Each number is 128 + 32 x the weight over the matrix's rms, rounded and kept within 0 to 255. Layers, rows and columns count from 0. Numbers have three digits each.

# up: layer 8 MLP up, 256x96, rms 0.198, rows 45-90, columns 0-95
# down: layer 8 MLP down (transposed), 256x96, rms 0.177, rows 45-90, columns 0-95
# gate: layer 8 MLP gate, 256x96, rms 0.194, rows 46-91, columns 0-95
up45:139142107149149103134080115082155082087157126086073139159135129154171143160243179185090142083149104139135133113141087184122170126109069120138109121170116114120103139087136157128119145083125119148141139162119129126130129146157104149158076140100159101130110138159133168112090096214089069162
down45:106135131076167147136149120158095155129089160165137070155153187162143091106038100091180121154130137151080096071050088090099114139149189154114141156155171140065143137130142190156157141145141130110156142142130111154127124091119121186121147108188070120153143109123133136134186081127185204124
gate46:129109159150114095102169079129074126091137110147140138084089118113107150116131077124094149136113179105176081103154141133170121162157124197064122171115111119163095082137104112088173177132139154136120170128136117070068165112156118105125117119153147093127136129091138151122110106125090140043
up46:123153069129060083177127128174112129126078093123103125114140107134161174148075142101178111100121099143109116130137134137146138226143124134137182074112135111197137168189069132104152100098092155128126129122135166145124149122069099093088134116140106137158125107148088155121160137132169053125
down46:075101121140138117163112110139164082109103127047133153119081168123142126096155057095121124110149123151077148123107163128177080085125095124135063061116154137190168154162177119150153151149163074075075133129117099136147142125192095185085101152144110106099112134103206148095104115136137163131
gate47:123121098137176145124154076154081096178099131136109169094027137117154103150147107137143070117074113121153166160036122169183124142124123144129155098165084146124144126101128099102134160122052073134142203159162076105105125147058141119153152122155153156069146141143136163146160139124140100188
up47:149097072145081106139180162039151163091130101108079144177057156116143119106137158093116134077109109106144125128171114149134143108144112106112108102102099094079099137110105165127090065118140083120041121137082109091154125112134096079060105099114136094132146115157157107131165145177083154111
down47:110169211121089070207096114169141124143095100100098112142127079133189147067058129116177124132131081050082142131141158147151156197116081150194116077049122163122143094081089139160128137106121132145120157155085121110074127135119095110119078141170134134110129101132146121094128164144145203123
gate48:142118094147138165139190154076151178112125186127141162127132187096129156109173155068121112151077133077102105112111017138149174096095116184116151162082103161103169124116080093147148134138101124122091147125104109113065149167197149161133081130128144109166125112127180097122034193116132118102
up48:150152128176153124108081032176241151082110130128162098098135081160174115169103129169100146092108171126186136133104179107082122121108120131134130080130128065139132209104177121120151167136144127093149153109228131163147121176133164151181214083147134145098114182131122092192159061126187156207
down48:171103143153195079117100040157199080111192184095164133125137012173137108136078107137137110033128148098170155145147136120120127077097124101091109130126100025130092126137143102080084111124104139169148158124132115155121160103108131152101166056157079140011099182123082142109103121139151199123
gate49:104122124122107120160147101066130081157059210148163148117127122131119108073101130144115094109066126118176102159152088107105165181075155124145109196089135164160161142169135111127144099115099092080194180187128123104125152159109153143128149085136119146105078118196119123108120126164180147221
up49:147105119113119110132128133094142113089123118092144145102098146167142194110161110126126103144070144162106140101136076150088148210144167175103130032045127131092192123095172188128133169144116135146173130098144074151164194115087112092167182120087102088137182116134163092131159172168163189204
down49:117131144139171151108107120174102127131137126096089126132081130131127111146122117191112136117141177109142135113119124101087114143137082096122085213206072086137132083110094110120095102078138209087092095086118163076150234169146084134118168148134120121083162110076168130100126100063126152113
gate50:173124153127146087087150112087097120120101098169163170119146150088116118133135155115133070156084116131132122145064139126142185094138125169120109117158120158051130107128136172134121125124127161172152121182108137074118132148167064143123160115169153134097164109140119129117169108119124094057
up50:116110085161184189162148165128124119133104117145089145113132142111112120106106187169122124113123116142153119086147102094122098131079062091164101180149082081122162108141085143144124141135123191084143136135128105091140083175169137117093079109104150107176106115131166171122152140146126118164
down50:106111149110087133146097104188143109221125141123069111130131116139170140145167109130121109148123085105121148103121176102122073188182168126130150156124124127076149103175160121171147109154156154115128143093092105186145129094095178090134114141125114118125136097174130136121150120170141139142
gate51:128067169155151130121154082066094185071124155160130162137167102116116102168138150131134163045153144116129121122181051112173126118098099142092146104076136102164112154120120111129136146180136058152100180110131113094099132112171182156115115113118139121147099170149150177109114123106042078111
up51:109106149136106157161126144080107118180089151088172127112184127088145174173117109166099094056160156129102150119112078134113147092076142123196156156103142136186157087138113100141084134170068192126100140154177125173096129149130165142232103162093143163109081114143142100125103171129109131118
down51:165115173131201156110111165118146116143119164181095100232103167101166097148153086087094148134092159098165091085103136140130140087116200113138126078121129156155065128173136103087096129132102196113164100146117198093081161148131090162126067081088133144109104112095148153142142133124145096102
gate52:091147176176124077104160137125093060183055126129166137170121145124114153138123158143120098116090137148105146089101130163139125104148107103105153111169120083132120072136118123122116212157068166129109149127141134101078131162125128124124144074161102101106085159154217130157154135084102117186
up52:120146186147105074090152136126085107149115134101096130110120073105125129113140130158129136107166108181122163117101114130105140133143147117104180106163138117101117061178119177117082190101101163176175105150148149157090152128102114096164097106156071148151069146158207116074204093103081083130
down52:121153115057191129154079071127166122081153133089096142129091136158136130123123137113100153111102124122119104209186171158144134153119134130161132117119149147121168170125148170120148107039134070105087130168144175141162105115133113171106092144142159180123156162175116148107181168119090134110
gate53:163142162163150091105167081087195092079128134154150177153122155145131095157117077167115135123127154084148067186175115178152075187075111155105140133078104107138144088152071105084160163096130134094150113179106136082115152184121136155115140084161088128119154151080135174131148058149102162071
up53:105152128165130147127153218153103117165151124149165128032098154132095122131089140162104103101175143169091126129143107164093070106138168080118081157117105129159156185117139154119125117077085154135065110126106152130116054058187088124128092133107132114136137063132080069127157142065194155176
down53:159075132181066082110116132143113172191126066149154138092168175096142151106098131108182147167144096191159110162153102110162119145144162115074146152124114139149160164095184127112139140131153148157149155071087146145136164182159195103124091072159125187125159102132116060133129126140121053078
gate54:135090148130190122067141084081116124106107163140145124175175148113083152120114154145168062119099135066174170142117140133097120159095186123102116195101119072100142125127099088074126161102082176118116137164094165097127140189137159113126092091157150112193113089068150167110159119119155138188
up54:133157144141121159180138138154134106128148166139146177095074125201195073127126122105113178155162113155056093129108166105128131090151101106108102103120085153139125159080144153148175098172244126108081134097150109151125117124121153137155144179078063121090159132141184129170121169094130184101
down54:149131108169165136114089092083153124109134135141162083116127149131150114140083167171206143145205095144070081158085086141079054106086166136091095154156082133136121119140107138139160143115106177110207131174088095131154175156130153162161151084102171123139134105201116181139113131138141152133
gate55:138081169123113143107073127120140134129125147095109133145131051139103096167137167140177112164141097089136115140130124112125085182146200152074105124081145120146172128071103077106172104188118114118078108105081092098144098107088088144120102165121103126114144104069111091142133194104143113158
up55:127178125155137133133109133131119099120096102108157130112096125133121200177085198136161108159130110112165128066159119134140115059147167143183128123150137138081163127084153123095140095112114115130128123186130148161112118153124100124153079110064117112139146138154156124162147068137163100153
down55:108157111113184116127127100175120179164170144108089155075149171130108124141099109131119141122159181060131157142136157124145072195182120072096125144079137181147098136126135076134142159133177127086095139101124125081113144106114140162144135074147097143132115187126137157119096172066118128098
gate56:131109121067169167098119137113126131118136202118155144176153127131100165121124177088106090123188085144114182137146155099105101077096115172133081147143096155132112173124139087112103092165128152164099134133117118124102125190137136180067148132139139165077141152110122198164064153150103140200
up56:089135151110162192152154132137088130142130166127175125127143074118181175077185140132200132086115190109134116071134155175160118137104158139124125164111112096150119124120121137105188109176101137154138163103134117123132083156130116101094160137165101122126080084130107162107179113125123173160
down56:127162113132074103127106137116152169134084139119081102162137070112053106103151131106128153148146160158100115194125110038080151091128120174148112123130142168081099136181119147111093055137122139104126113082094156109129167157132140115150172149107138149114131108153068132089104180145115120104
gate57:173100080173115126146182073154186170126132159162104131101093090164119110168088131107142172111123113126101060155114098107113157166094128121053155169185056091131143182156096060082080127144084149077117135134133122130095150170116108094129132132126057067053073144155136125136148127084100153167
up57:153148110173159126135096093132128171104179129161189129210133158121160198086114141136115139119165159096090130116104132118070122065170057078194126129164098123128153142168152155115160125157096111126115166150144132125112124084139144195135080145111173194116083114158143069197117114160134057123
down57:116115161120139143137165122141126152153191150174164086156152139182093119117194161172148162084169126129157154143109166208083089125097121135079126170168104136151113085143092158113146117158155098139127163055123125099105085072148121097110132221166106151138057085111055172089169162125076127192
gate58:121107071138133137111137121085178118117189129120149197130097114165155103105139125125142125067104108086132144106176106131173166212075160130068126158114105149154106102118096155160165166122082108140158160172108103072070121180094118123173100108167067126132033117096096161098134194114113112166
up58:145150119121134147060120121143213140094084120090118208108114132140154162171106185112120108087074152096128106106192119108191155203105145169086116092198139163091143154098125179124166068145102060178127150155144119121124103220109136140213122123154024210063126158100105122116112183111067118176
down58:160121094142135156175108136122168115123118055082132070176096173063119187114144129111144116149127122151076127126087142129146102120076104139136129234142128056148133063129169128118110138129063076175182086138108071135107073132074074136151101050186150151116127102122125127160092144176121074171
gate59:179077122137110120098151124070090129098044119133140177126085161104067113202142095095126114075084079116120077140132152140177106091192119156104185114103091091122110117098052134145110138113071083123127147054126138089115187107059143064147118135087115075128142140104149160064108188129118150100
up59:118116144131158136163173132069139175059109215106065062134125146158117098128116081165148084097173092186139128151118172157142109009151103130136099145083158103160128099131144140104144107114119141036161171188104045085160102114159149114106186135121149086055130143137125149128029107157122114096
down59:165161109170113127116091086100137159084135150083086109150094124149131113082189054142135126111114085124088108095170126133091115123108109182106163154134114108116036101089113197108167113131151049160177147149078086091104116085066062138117155144028153124166170111116101160149073128127138120085
gate60:089107082138158117146103098104116177118110157114157098112091150094101078141134151081126156143127123087067097088083113139119136171170106137129129061040120086162149137109116148174129166143108111078103119143138141124123130141137160116028132102169130140141116170148195137142167223084130077188
up60:160084197113114112130186151143114093101110127144061130097159124128141136151135133136156142114127126139182117148176132158131178110126166149110125228130129180085116121159147122128157050089172065119115158105113139128146122097106117064177142143154088177103140097160128157138063121085102099049
down60:093112102122124084199130156177142160141066114149089125139151097126087110124140135085091142156122064112106096140048120132163065175122143125149135130118127129167168117104093185133175090154116152179091107150129144126137164151124165131118105114155156118094032107131135112164129181169060128152
gate61:154093127115154129152117135132113146159140118152201132118130115149072101183075145117163127140113111154101127135152150132090185099098169126069113090057099145066158048120107108111155108144166103186069098128076101138102082131082129180156144159146133131123099122117154178137145218100123108105
up61:163116152115113094106147131115159119116171112137081145130095134162138092094180127126170167104176159135140127060096129119117135202099088180084146142129112152093170132096114123076117115111097153156180123118134126139181166175111072139078108140158107140199147093125107090120110059153133152095
down61:077130154080145158167166128155123124165137148162131122130188102126160155107128140169182136247143128140101129159080149150095146137150139123125133185151149073152121134138105137160173194167081106107180119161119136074151146125068107087147146199142116106134126090126108115132091179204102166158
gate62:135123135101116125068173139074168100172114145156128194143144220163113133126135106139103084103139127070128104110181140078152120125164082145114144196172133138074175109077106136140148150077118110156122191163122068080065105126194159144091110123124173117134163147138128129168101144150153103168
up62:187112134114152113094129149109111118087169159154099127155079103146102158185137126089126212150122153064148108083170074121074178150189123138095118156146143114110158116154133098145094110134140093103084161105094095103070152116160066066121123133101156076108150165128171082126065066132038155085
down62:132061162060120103078154096116099144167133110110063154105103152154136207111176110156111186176095108144152070158136117084118103107130131169097149138143146109102161094143181124185158068114125171139104075124148130148144141098185052164112134165198165201154185104186094128146171118124135153152
gate63:169127161112164166133124137109177055097083113117153134162125114153112134121127142075132077129131167148121068124170141106114111123087156128081169160143116155115124105157098180159131174112103144134091175217096173172112149097114149116127135134142134124150089096108167155127151115056095152100
up63:177115160123116190161119170111120106115090070137136114113124142132122103171103165087165110147151131135134124122155123128112096131118153127135158166118121120126118096187080199151114172141124151144101151195131153156151136103132117090128160149134153140168107089111115188099136131078126155098
down63:092129115083137080150126150149102077135144137153178062146166157125146115101099114130082117099102149109180196108100141144105120120107098056133113127126095155142112135103194092098143117164169153096118112141156098131167133219097126108125130156154123152132096170098116138163161087120120094086
gate64:200064133145111132054144099034140126119134114115120163135154118125102148094177122110191210114124127126162137140171142129105217132171150155083131161142047093146066112129107117167121174143102102118098154148150112103136165155124087154123092136175092087071140207141183162118032101100083168126
up64:133182146117223171093061190177101152123135187112153137203081128148135116164117149090087120142134163157090121134143157099148111138053073094126148106097163157123107070111142146151108126072227077097161127117123179216145151099106156065107134125031083135063132154140104086105119135123145165119
down64:132140140130189146139106152223161186106158158106181184139078163109208067159103147153067055118043112120084140160133155084155095101040131108140167082118188156136100160090130187081147154079133133155153177089103110121032136126083170167102152107092112147168110083136131135076147092108138099098
gate65:102103130224191118167084089108131142125131129136150132161098178098123072125117114144166121135198072072163118135098107154184107115174140154121184139141120085122143159120116155138178163116151130135107129104162084132116095082145213183184126156110159150091118129155142133107129146114140138124
up65:127115139132107131116100085163108141063136161085137095179104104093128141113112120130117146128125190156125117129106115140113150173082075112172201158031148120154182101131153093187138105106158112090209123158105098088104135151074048141169129148097122184099085112115113104119089127135137120151
down65:126115150101071148125100144127099137094154108136153106088155138109103159141132155102095103157162077154128124104133127099140130131115168136101109133142115144067103113122082067141106189097078172151145099125181132108093145110124146090073083152161052107154120081175139192117184164099102187146
gate66:125095110136073092206137112118130107157143149128094141145128109142187101087077077165135101143147119094127086129107104113137083161138163205064128135079150163087164096117132091121135091119130163112152136149159113151159074113108171153124114118112131133131118111139093122158116158146130170067
up66:114119174137137110126100108128184153138108069166119103146108126128116174124118145160191118132108153120110117085156100117075145111118173103162137156153161123162130086199118131120096184090122125126171136108115105188153127128192109153135130144115097053108130093134161157154130111126143098132
down66:138102107170159161161161117122113159178145123107094121097132143187139130133094093143124074098148107131178145169125178139110137095147089165130120135124123150135144160077116148100129106119162150110108133109142147133113130179090120128100083177125149120111187190120119042105122215147136115124
gate67:143131159171193127090129093109129145147093119181147149181116120098157156137122106094121115134114130148088071158134141160190098095115125171142183049101140133125111073131079085108152164145148147130116125126099104154097133135168210118122119150204160140168114098127118141142172174119153092102
up67:129137127145138125093137112096147083102100129138123151174143118115078076157168125125096067175183120103113123117112146127090154105121130068182146101085175148075131051125111158160140130134143139160095173133157135150109149147114135092108157164151132129104204143154162086093176122113135117081
down67:133083122102190110137154104110060116128143131154104152184081113123108112128083132069098139106148201160126097129106101148122120121132112152124166048080123132108102150154158096153111119133151087137197122147134146164097177158142103146146142095176138099162112122165120177078148152071118109083
gate68:081097113149213160148073110057132085120105149118143094102089138071132152158119118152147076140107125097154166125154141130107115142103117111071195127151081097077155154136128080066112076105122140138109189132153132081095097138096096119097107099149137056175146129115159110110193165103137175132
up68:086135128093109124133127070077140097158146131090167127119133188081177109108074185091185148128119177117089151100141089128124133140078155104146124158103117132156160099110118103147135177134137158124151153137077104135112126150107139135049189116081210149082065149166141095105120179152168087191
down68:171123139097087200105098096143121080142151156167198092134086107142076138126099128097172208150084129104096129111120145154136158123128091184078138138140138144148133153149121100158124126150146158149121107124106100196109065160101100125150113164115082181173126170113074088193106067113124204099
gate69:151065122121199165090130109086161165146123168148161100161129147103121111175049108134115065142153143149142132055134113175128136100163101065134092117146169081118159142129143103165153113131101093179116139070140081132102125169173073113152143144130137119141160170155107125101114150108090093144
up69:120116137094111113118112121077112129120107103123133180156129180131090156112150125112174111063139134144159134153135112075137122070145068128160068130148107143095125164111143157162142152087157082066123171200167110126113157122143175146161143108105125161093129151148109114151121102209139197115
down69:111144154108052120163167120118121162168149086103111140089159130141120147103189165134168106148125117057118143125104120128107143189149114102090141155118141128069157143112097158151173131138117138143159129128085107157130058135107170137159102157135125104116118017155121090192152131175115145099
gate70:120101129160150131100089128099153104115112125152130128160048107086069131104176123178137117126119102105114127161135176140173107045143093158079125157132154130124077124145156114116145142115171166103071108114166156069072139139128086110174068115147119129126119176071192102128121089155160100150
up70:172084184136122118134151128136100169062162140137078113140085175161105103112141129130109126109091145099166126133194155139078119157148124068135163121123138085129154159087119126151129106150163164054088102114120115119142168128200192126147203124093138132149137157122078124135091072128071128123
down70:124178097105101145175077142172163149168046140206121083135148070092137120122158162143153150151129126078115140122078159137166119053131185144086142146119127141144117143181175154144133151160156155142112118105182174132124097076176095150143089133149117080150144108132145107141180122148120125150
gate71:107126088141175158146209171087162163105165120120118131148056110166142114160145106056173179101113132092158138118125132132136116179115102167118143123129110099127159155134128099128167230141059129120142129152104140112144113160112129133117119097113138022060106091137124107084078062148178207134
up71:080160165137128148162145129132109181129128158124090157163173139120122105142107148072116131161115118123052183146068125099139130124139196079146104196111186097135094130129117117144115176126108165173094131078087123121104144082153102167143137128151233119130073115118146138129153156093166055161
down71:098038112102145092141090111103147095186117108169212060110046112120165167148123171184117150130170103075183082157126127159155156113183158134095170148123125158129100151067101156115113183169130133116126109175119126138144132144196129113113136186143076102119166108108148119088139136145134144094
gate72:139133168133120112104153068105093088131112136125124109116158150162123133155112156146185102153141142131099095162124143113165099197131111141044144100124104130102164096098115133121112118170128158196119111186116109144120142200143118152042164142088151046101131174142087112107147122183138169139
up72:120117099099179153084158157137131088144099146160140173128159049112181127134121117184144127137106158119175131102141127178151111173117173138139130184112106129102146091115141125153192071097117068166156167100147134126114110096139083085110121132127098121108165099115080081145126117153117072120
down72:123095097153108116147182135113109118153151151161128145092128157139082117112141151131139170109166113150070186163098161097106124090178090099103134148155135115141189164176118140205073155139120169125135100133107115095150145103157163107147152135105176082089104087125127190076113151122069143126
gate73:163124120121168151132148105111099122125144144109116171114136138176155087124127147106109147098119121086168148094159146095112148173150175136074154133136037120135159121136144069121170157109139099133150218171108187191112092205113180170110075145101112067113164151134113121127066148130112125132
up73:091147109070089117176115136125052093128143153127129089155134143058114122078137188103123100085137060150093142065065143129087132073154081074170116105151152139164120142101125204187080126094166113125138184154099132102120123108104079118143099113116085124127139101099152094128136119125127131165
down73:129073129144155174153117129157099168107133089119178117114167137174169175174133140076107139132118142142165133157126148144063109154079123161119120160079083140134076153143123123094134091159118119143095155103160223162131110127147122104148154165117160132082121066120092040089128164113096189155
gate74:110132107158128157135168097118153123087126118094118100117143132194156110088099157110154059132160089131143140092112082155136203114090192126125130148113162163088127125142127137073161142166033087101089142149169179120114129087142153141050088140089181107108083115109130109173124175129111216175
up74:147136156114094103133162129168093085149127144126124120107114141142142093144111098067145086093159171173153169133177148135098149148122139233150105156115103078120153113086171097138173196145148061088091139143158175140140111119125142131104123104151144146121165148112122164158025154173110147091
down74:155075118103138119120143122139158135037182135159119095150179147050115140113123124130148123130184075139096117163037156115119111076183158135108142094153162158122102141159116140127089151177078156116149120171085156099123093116096048137118118131178112135093081128075115161102175109120086143144
gate75:129154115101131139129162089126115149147131158102114140133131124102171172122103170143187076088141132092049141168112155147183168135152071100090083108110143165092121164112156108153150129109109149156161153102161120157112086181109116125147118115138149138119104205125114136165131100110086104144
up75:160164102167157153090115118143097082078134168087115141141068117135128123149162147101152114129125117136181152141125096112142096129165157144134103129120130111101133163113156158158102121104097108124147186148158169139111172078116096156160099126136103112114109137127139061098130147110140204085
down75:094128161191096136133160135210092109141111117069180138093138076094139149127162073081114141146098139153208120128113111168180151099118141165111110155114119103129153133145082147140175120118078107142130137121131152139152120087132111077125118148089081111121117103170117083093133157134149144109
gate76:146100119122122166116093137107096110115109172155145147149034126109086148158174073111128127161107140175183136077165089134114167087150140193097140109105112163091126178081124088111182154108106137054130167073110118172124122105101143163144132091128130134116108154112150113137100111072113153081
up76:121116163132148109105109164125152144106127047147145136131156108076102112109096170131190143089093163082135118137126142121126131091140158108131130132109159114133092120120132167170120149188157131191124104129123148076119118071182174067170135146154137131170160046109155114146142161161098184130
down76:147134099100072124204091119124126145119084096144139048120161089122151108110122170165185113125149126166093099139117132158125096168089128116139131128107107149176082109069129092124111105072156151067168124102073191144124133124118154104115128117100179065136136121097121124151155115094105087172
gate77:218129086164193065138143087098090129104107147129165168146073226115101084116077109092104105067105149074124175135149057186141113132144122097117125248146147106129115146122111135085137171140138120066096152149141087159131158174158074131148083119135137121141132146072189131130121131124113118068
up77:146134178123051130183141136131108111118125116129104090112168138137155219084171127085136121121098091154165110135095192143176087115150071194160097128106072115144150149129134177099122034141119220141157113094125029084144125048089193095137165099145163112103153101071147143167133107095179121152
down77:126163139123151072175098052081185127118154177120135094197099110133132105142180135130170131144127104190127088138171185181099113176146153106120126153142183160205164163158106129162078046169156119197081126143192051095116132102145154112100126114159196149142151125153111125129167120147122155173
gate78:158078085111103125114159154137160124112118154174108162068171140119182067124136200061197167079126162142127082174142105108102159094125157147055152168113181180160149139101129156123155157141133120139060099122076095087086129170128154152161078166138099101096118143141137133167141181041125109118
up78:143195138203074168092099130132126137145156176153126115153073149119101098078100140149080139091091187144158174142181124037118139139157177142073158132082101145105154154081128131086143109117169167099098158115164211178115165149119118096131133108090153124156147135123104163071186117134142085160
down78:156155129137063154102130122146106187153175109139122131145167137118142089171133144238103178125093125112065119149138116121156127179103007151150173146146100167112129151148098149174141132170151122115092116181085127182132115103181054160061143190143170128145094037145153158130090100095068142105
gate79:137147143173101177152165152090144125144117196124187132136084105110164118091152152142128122090094154109106082152123087151122162131104104141144172159149106082135093137097133070149129139100154089149168175060134147145120166106081167098168090122109131120175085131118159110103098098082060122138
up79:097119127106118100157070132165182141142115131108095125130190090179165139181117196127149146148161097103107148149111147103124126146135061090121162140096122109156098141175133120147080082195104122133130143116095162167106102117134122153104133143060083109106118095164132093156152153127105144136
down79:144161155113132179139161128090112090151126107152132111098135172075126122128163130161082162131112128144106069128143086104124146149118157155077135120114100114168136092127097177167127151127141163088105189076125090124133163108085113110169128136178145157139127036125106130148169162110143090153
gate80:175070140237124131114152066082156158061093174153125144117087130129151078151117114075163151129115117100119093124126106094098135112149163185053173159084108108120138085165109108093199114116103096133128135118166139133081199165134190069179149099119126080106121099097142172131146144115108121112
up80:108094153203084156117161107106184210085091146149094145090099072144158049189137088106137143111150122156093110110080181077077123133181168191045162108121205100121117096133143166122167101146202080104103111102144173144157174109104241077170162141115053097091110125112125133130157189168153087076
down80:109153123139108105057086146144141161170070148100070121109164122168140154156183109155078138136096142125136072098104132084072124112149160159064136157099149135090111071169113161104139061175153137109097066102129125227118149097131134071163132088131064081106145164123120078204164102152140071091
gate81:137169129142152118093090149067054151134134099133116137168063134112117166158146089172142114063133138138145116102172120114139077135147152096169099145108097132127192088076129149117178108116147086065059111136114121146135147109128147168087150110112089117164124140121180166079070111077107140172
up81:131130155130073180061151214093127125151165117131109106083116129158141101160130100161143123162126143166156106130141120093099115091130166142142124127107108187130165088125143106128146072092091073165048152185102226154118143090101132104157115108159119097127107140113157148075066133120125184122
down81:157099137172152095164134105109122159110131121113143124162053190086130159067139094139076127080112204098135167150121112177161087153146171114153139162149129139105116167157122155120173139123163120153103147134176120138153127121094148111140114054128171146139140149100153175084141120112154127098
gate82:157085162157092127111220160107167186115109098152150106161156152157119098172143146161161123147103086124193140085100136142170176105154183127101078121124144171137157118060146048155145180099137103138101115097160156131093126123141185090127121136171129147113157176123100185128081149113168103106
up82:103114130118135151158191110117183124142124116190128117145089145079148093123136191167161135117108142124144139101125099166162166080145197105162071139165116138110141093106129183151085127090149162091097145106161148171110072186093127138082086162090093071131110086098147141089143203136172089116
down82:107085179096166122121174079130118158173142113129101090142141092135108099114111139148114134122111100134189136136124112150125093077126102140133116138178154098175121119071047109121106094111059118135113097138090162131088052177027090130126131144095116130112139139094106104138132167087192139141
gate83:188113080189106155163136094135166153093135127208082140127112147130090073118115171140176123146132156155122106148121116137131129131131187158027107144089064135172111127103138086141151124165154134108135143151089126146099154112128136202155155159086070127147110124086105147120105152075091148131
up83:171128160130145091173157244133138153158144143122132164123084119165181142121121108119116139143154147059121134067150160095135161145133122118126168141111123148126149091139107100166072179152094110104069155078129075116110129196170142115165160141080173109157142138098133116118183128178124129117
down83:156147115145140110110118160184145083174187065109097169085131089136134116099134152142169143073085168154118148120120083120084110079095177136118177154132126148108144102123142168098042102095127124104124133182128136073126153059090087113141100104117148066136098131104157068148095128142094138134
gate84:137120087196159151145081109102087159140069114135153157179104077103107119186124141100167094078107126024161066149134112115141122152143145138126167163088152129158099092110068158139174133138077121169163105127079137166050225083136137137058121108219111114170111092152206127133115065112056128135
up84:124136101142186038129130112122105107113111217032139139138140123120121181051136162172091108135121108116101141099114088103179078165134100082182130125207162113111144144151069138076088154047155176174142133139163112125124106165107154106122050134078121162113118160113125125148170160095134049130
down84:141106164136092100162228119107120158159117089159104150082077131065168173188083085140082090140115117162186167126133132218075154147128099144159115140108080098123107120160146151128195150176182161127071151066172143098100119120110092125132171138103138091063147080100147162122150167110104082092
gate85:158127145096153118108090159082104094145124139177117123132101152046164146160110106144153135147108158103099136106100100103092146107122116106120079141114159175103112086116150113136114178068110158099172124098128104084121130054095119125098063133183135146149122185148162176194125146055144120113
up85:087137140163116160155109113168129108121132096107148121109138165108140156112110165094097177146179145141168113129081145091116132166090083140127183182143106143163103112174093172127139062142127177129092154145120175074149130116157162154156135120119149145124153083107055144104180177118145139119
down85:135122091122109158181094194124089084113198114123187084136104124152140108174185131140118095118093105127093135052122112151084118143189165090121145126156121097090099168114158123153123119079100144083109150130160121141137103134176165091144134116103095118145145088123176083108101113142139136125
gate86:152102156139143177145118155067099167032130166088073146131118067148139085118093168145184125059105149124100109072158099134112180107137133084148104132108100122101124154064150145123179107116135160140161148161100121125090077114131116115088101081152191108137092141098127167140099193123136135080
up86:148127255166106176149129181121175135133160094101117105109128117152116094148136091115166118137164118100144033127131127148112146156093211127120104091169122145163150160116132124093133102133146188078148147140175101061115137095165126136106122037116120111090140159151124117137075141123087142118
down86:109113170124149166124093143133133128077124074097190132145110153077152117146135122128081127135092062119142072195121082130107144148188141070205095045128120144111136099092121123072113080144124111131111130115073101089136160126113203126142089078088211143104154160141161148094132145076143127077
gate87:137089054100148170192114105087143145117095156148208124095096145086193119173145150134168049032101153089161096114090075138153154088091123106144122138082083161157167144133124112181131163098073102157135142200121092108114131169135199159136095099121133119173110125104144145141081141140140118150
up87:087117192143175132135135182124159117187169144113106100152189134165100095190092108166074195169142035164120156127181184131098102199089182160117107118076140102159115096192107105096097126127186142148182108087119209168138055175122095146107108163127169103127085114168119137093143134120118133062
down87:114147135178159089108155047118118105094139164166087172185130115166066103068171127118148117169255166148079095139191138117073115128116134153085101151110167114151114098127086153156150095131148055095143090102076174133132130146126169128107099114106125126113166174185078119119173125096147122178
gate88:151136115101115193113146133105133174112110148100124107100154186101114068196153142157175067106151105125098118114114139105109121123119114106099160150130182207156161132167135149141152131088124099164154167183101087102108156138137115137052119084210118121076129079081145170138148181123140090111
up88:112126117146111061097131132074123069133128125170149170114154114144130162082159153083105168155108148156180168171142121122144131084080156132114083093078149102072113135104131115111105117125145150107115126123154134107102175156204132102141140122058207125162175098176075136102089092122123113146
down88:121070139102110144191122160150158166166131128149169108124182107081145108134139184108164144139106089135131082117068123099120139122058149101109144142118161109161147140142081089129167154123162106131198140132109111173112097114071163170126132142125107131176152132103116049139153183162106186146
gate89:139110128123112124153176118132100068123123207084152161156093087152118146086074084138149080154128110084103131096132143114108175081153127124125108136117105255104101126061122125144122166082100142081107127131126123129120119150149156107139131160127075103145129119088132133122137138067110118158
up89:140111078104119125180094089123101126122141134129142150132109128125132128148178160212174101095159087098134109140037098131110127106164079115125134127130131099097175102096116137143183085128147131067086108149127120129136098203079160110170170145125121154160117132148158082126167143136096141154
down89:148094097114113201124089112117101090072124205142125144172182119107162133143120093139151126123144104183137153051143143106096127131177148105160109093115143172139124142100143121114128160142125117149179072123098126116190143179071123150136150145117117190137121136074117175163145102099076170177
gate90:185075067130143117154163149108080074083130172146142145089107164163083127152083086105103114105121130074186110138151099114182092135157102163067169145204101097131094165170107120133102114143116126194081149129171181131125114172136107103112120129164140107131135185105193146128197177121119160156
up90:186171107181178096166128159119120153106121146179183110120092108117107133086125119042104163126100166069125177125156181141116111043197099154168108189151128112098053152050116111077141124169094165157217166088162118115122124080179097121141164138148184149104169195127165130154159090160119202140
down90:132040127164105110138129135127107154172193075108123125068086139061102111106102108191125149130090100097153151060119134154132058139084146100142082124131133136156157160143137118178128076169136090176173127149079091084116201115090153114109150048167121135160151095084173160102120148140093149109
gate91:115081145133117137148151169130074112186121137099157150170166127104166100123105126162129132135156101100123034118104155094075171146131182161150136139086070138112141120071117064145161116167141127120118155107133121194146147105097142117112082160115150168135110127095113125170076125114112098110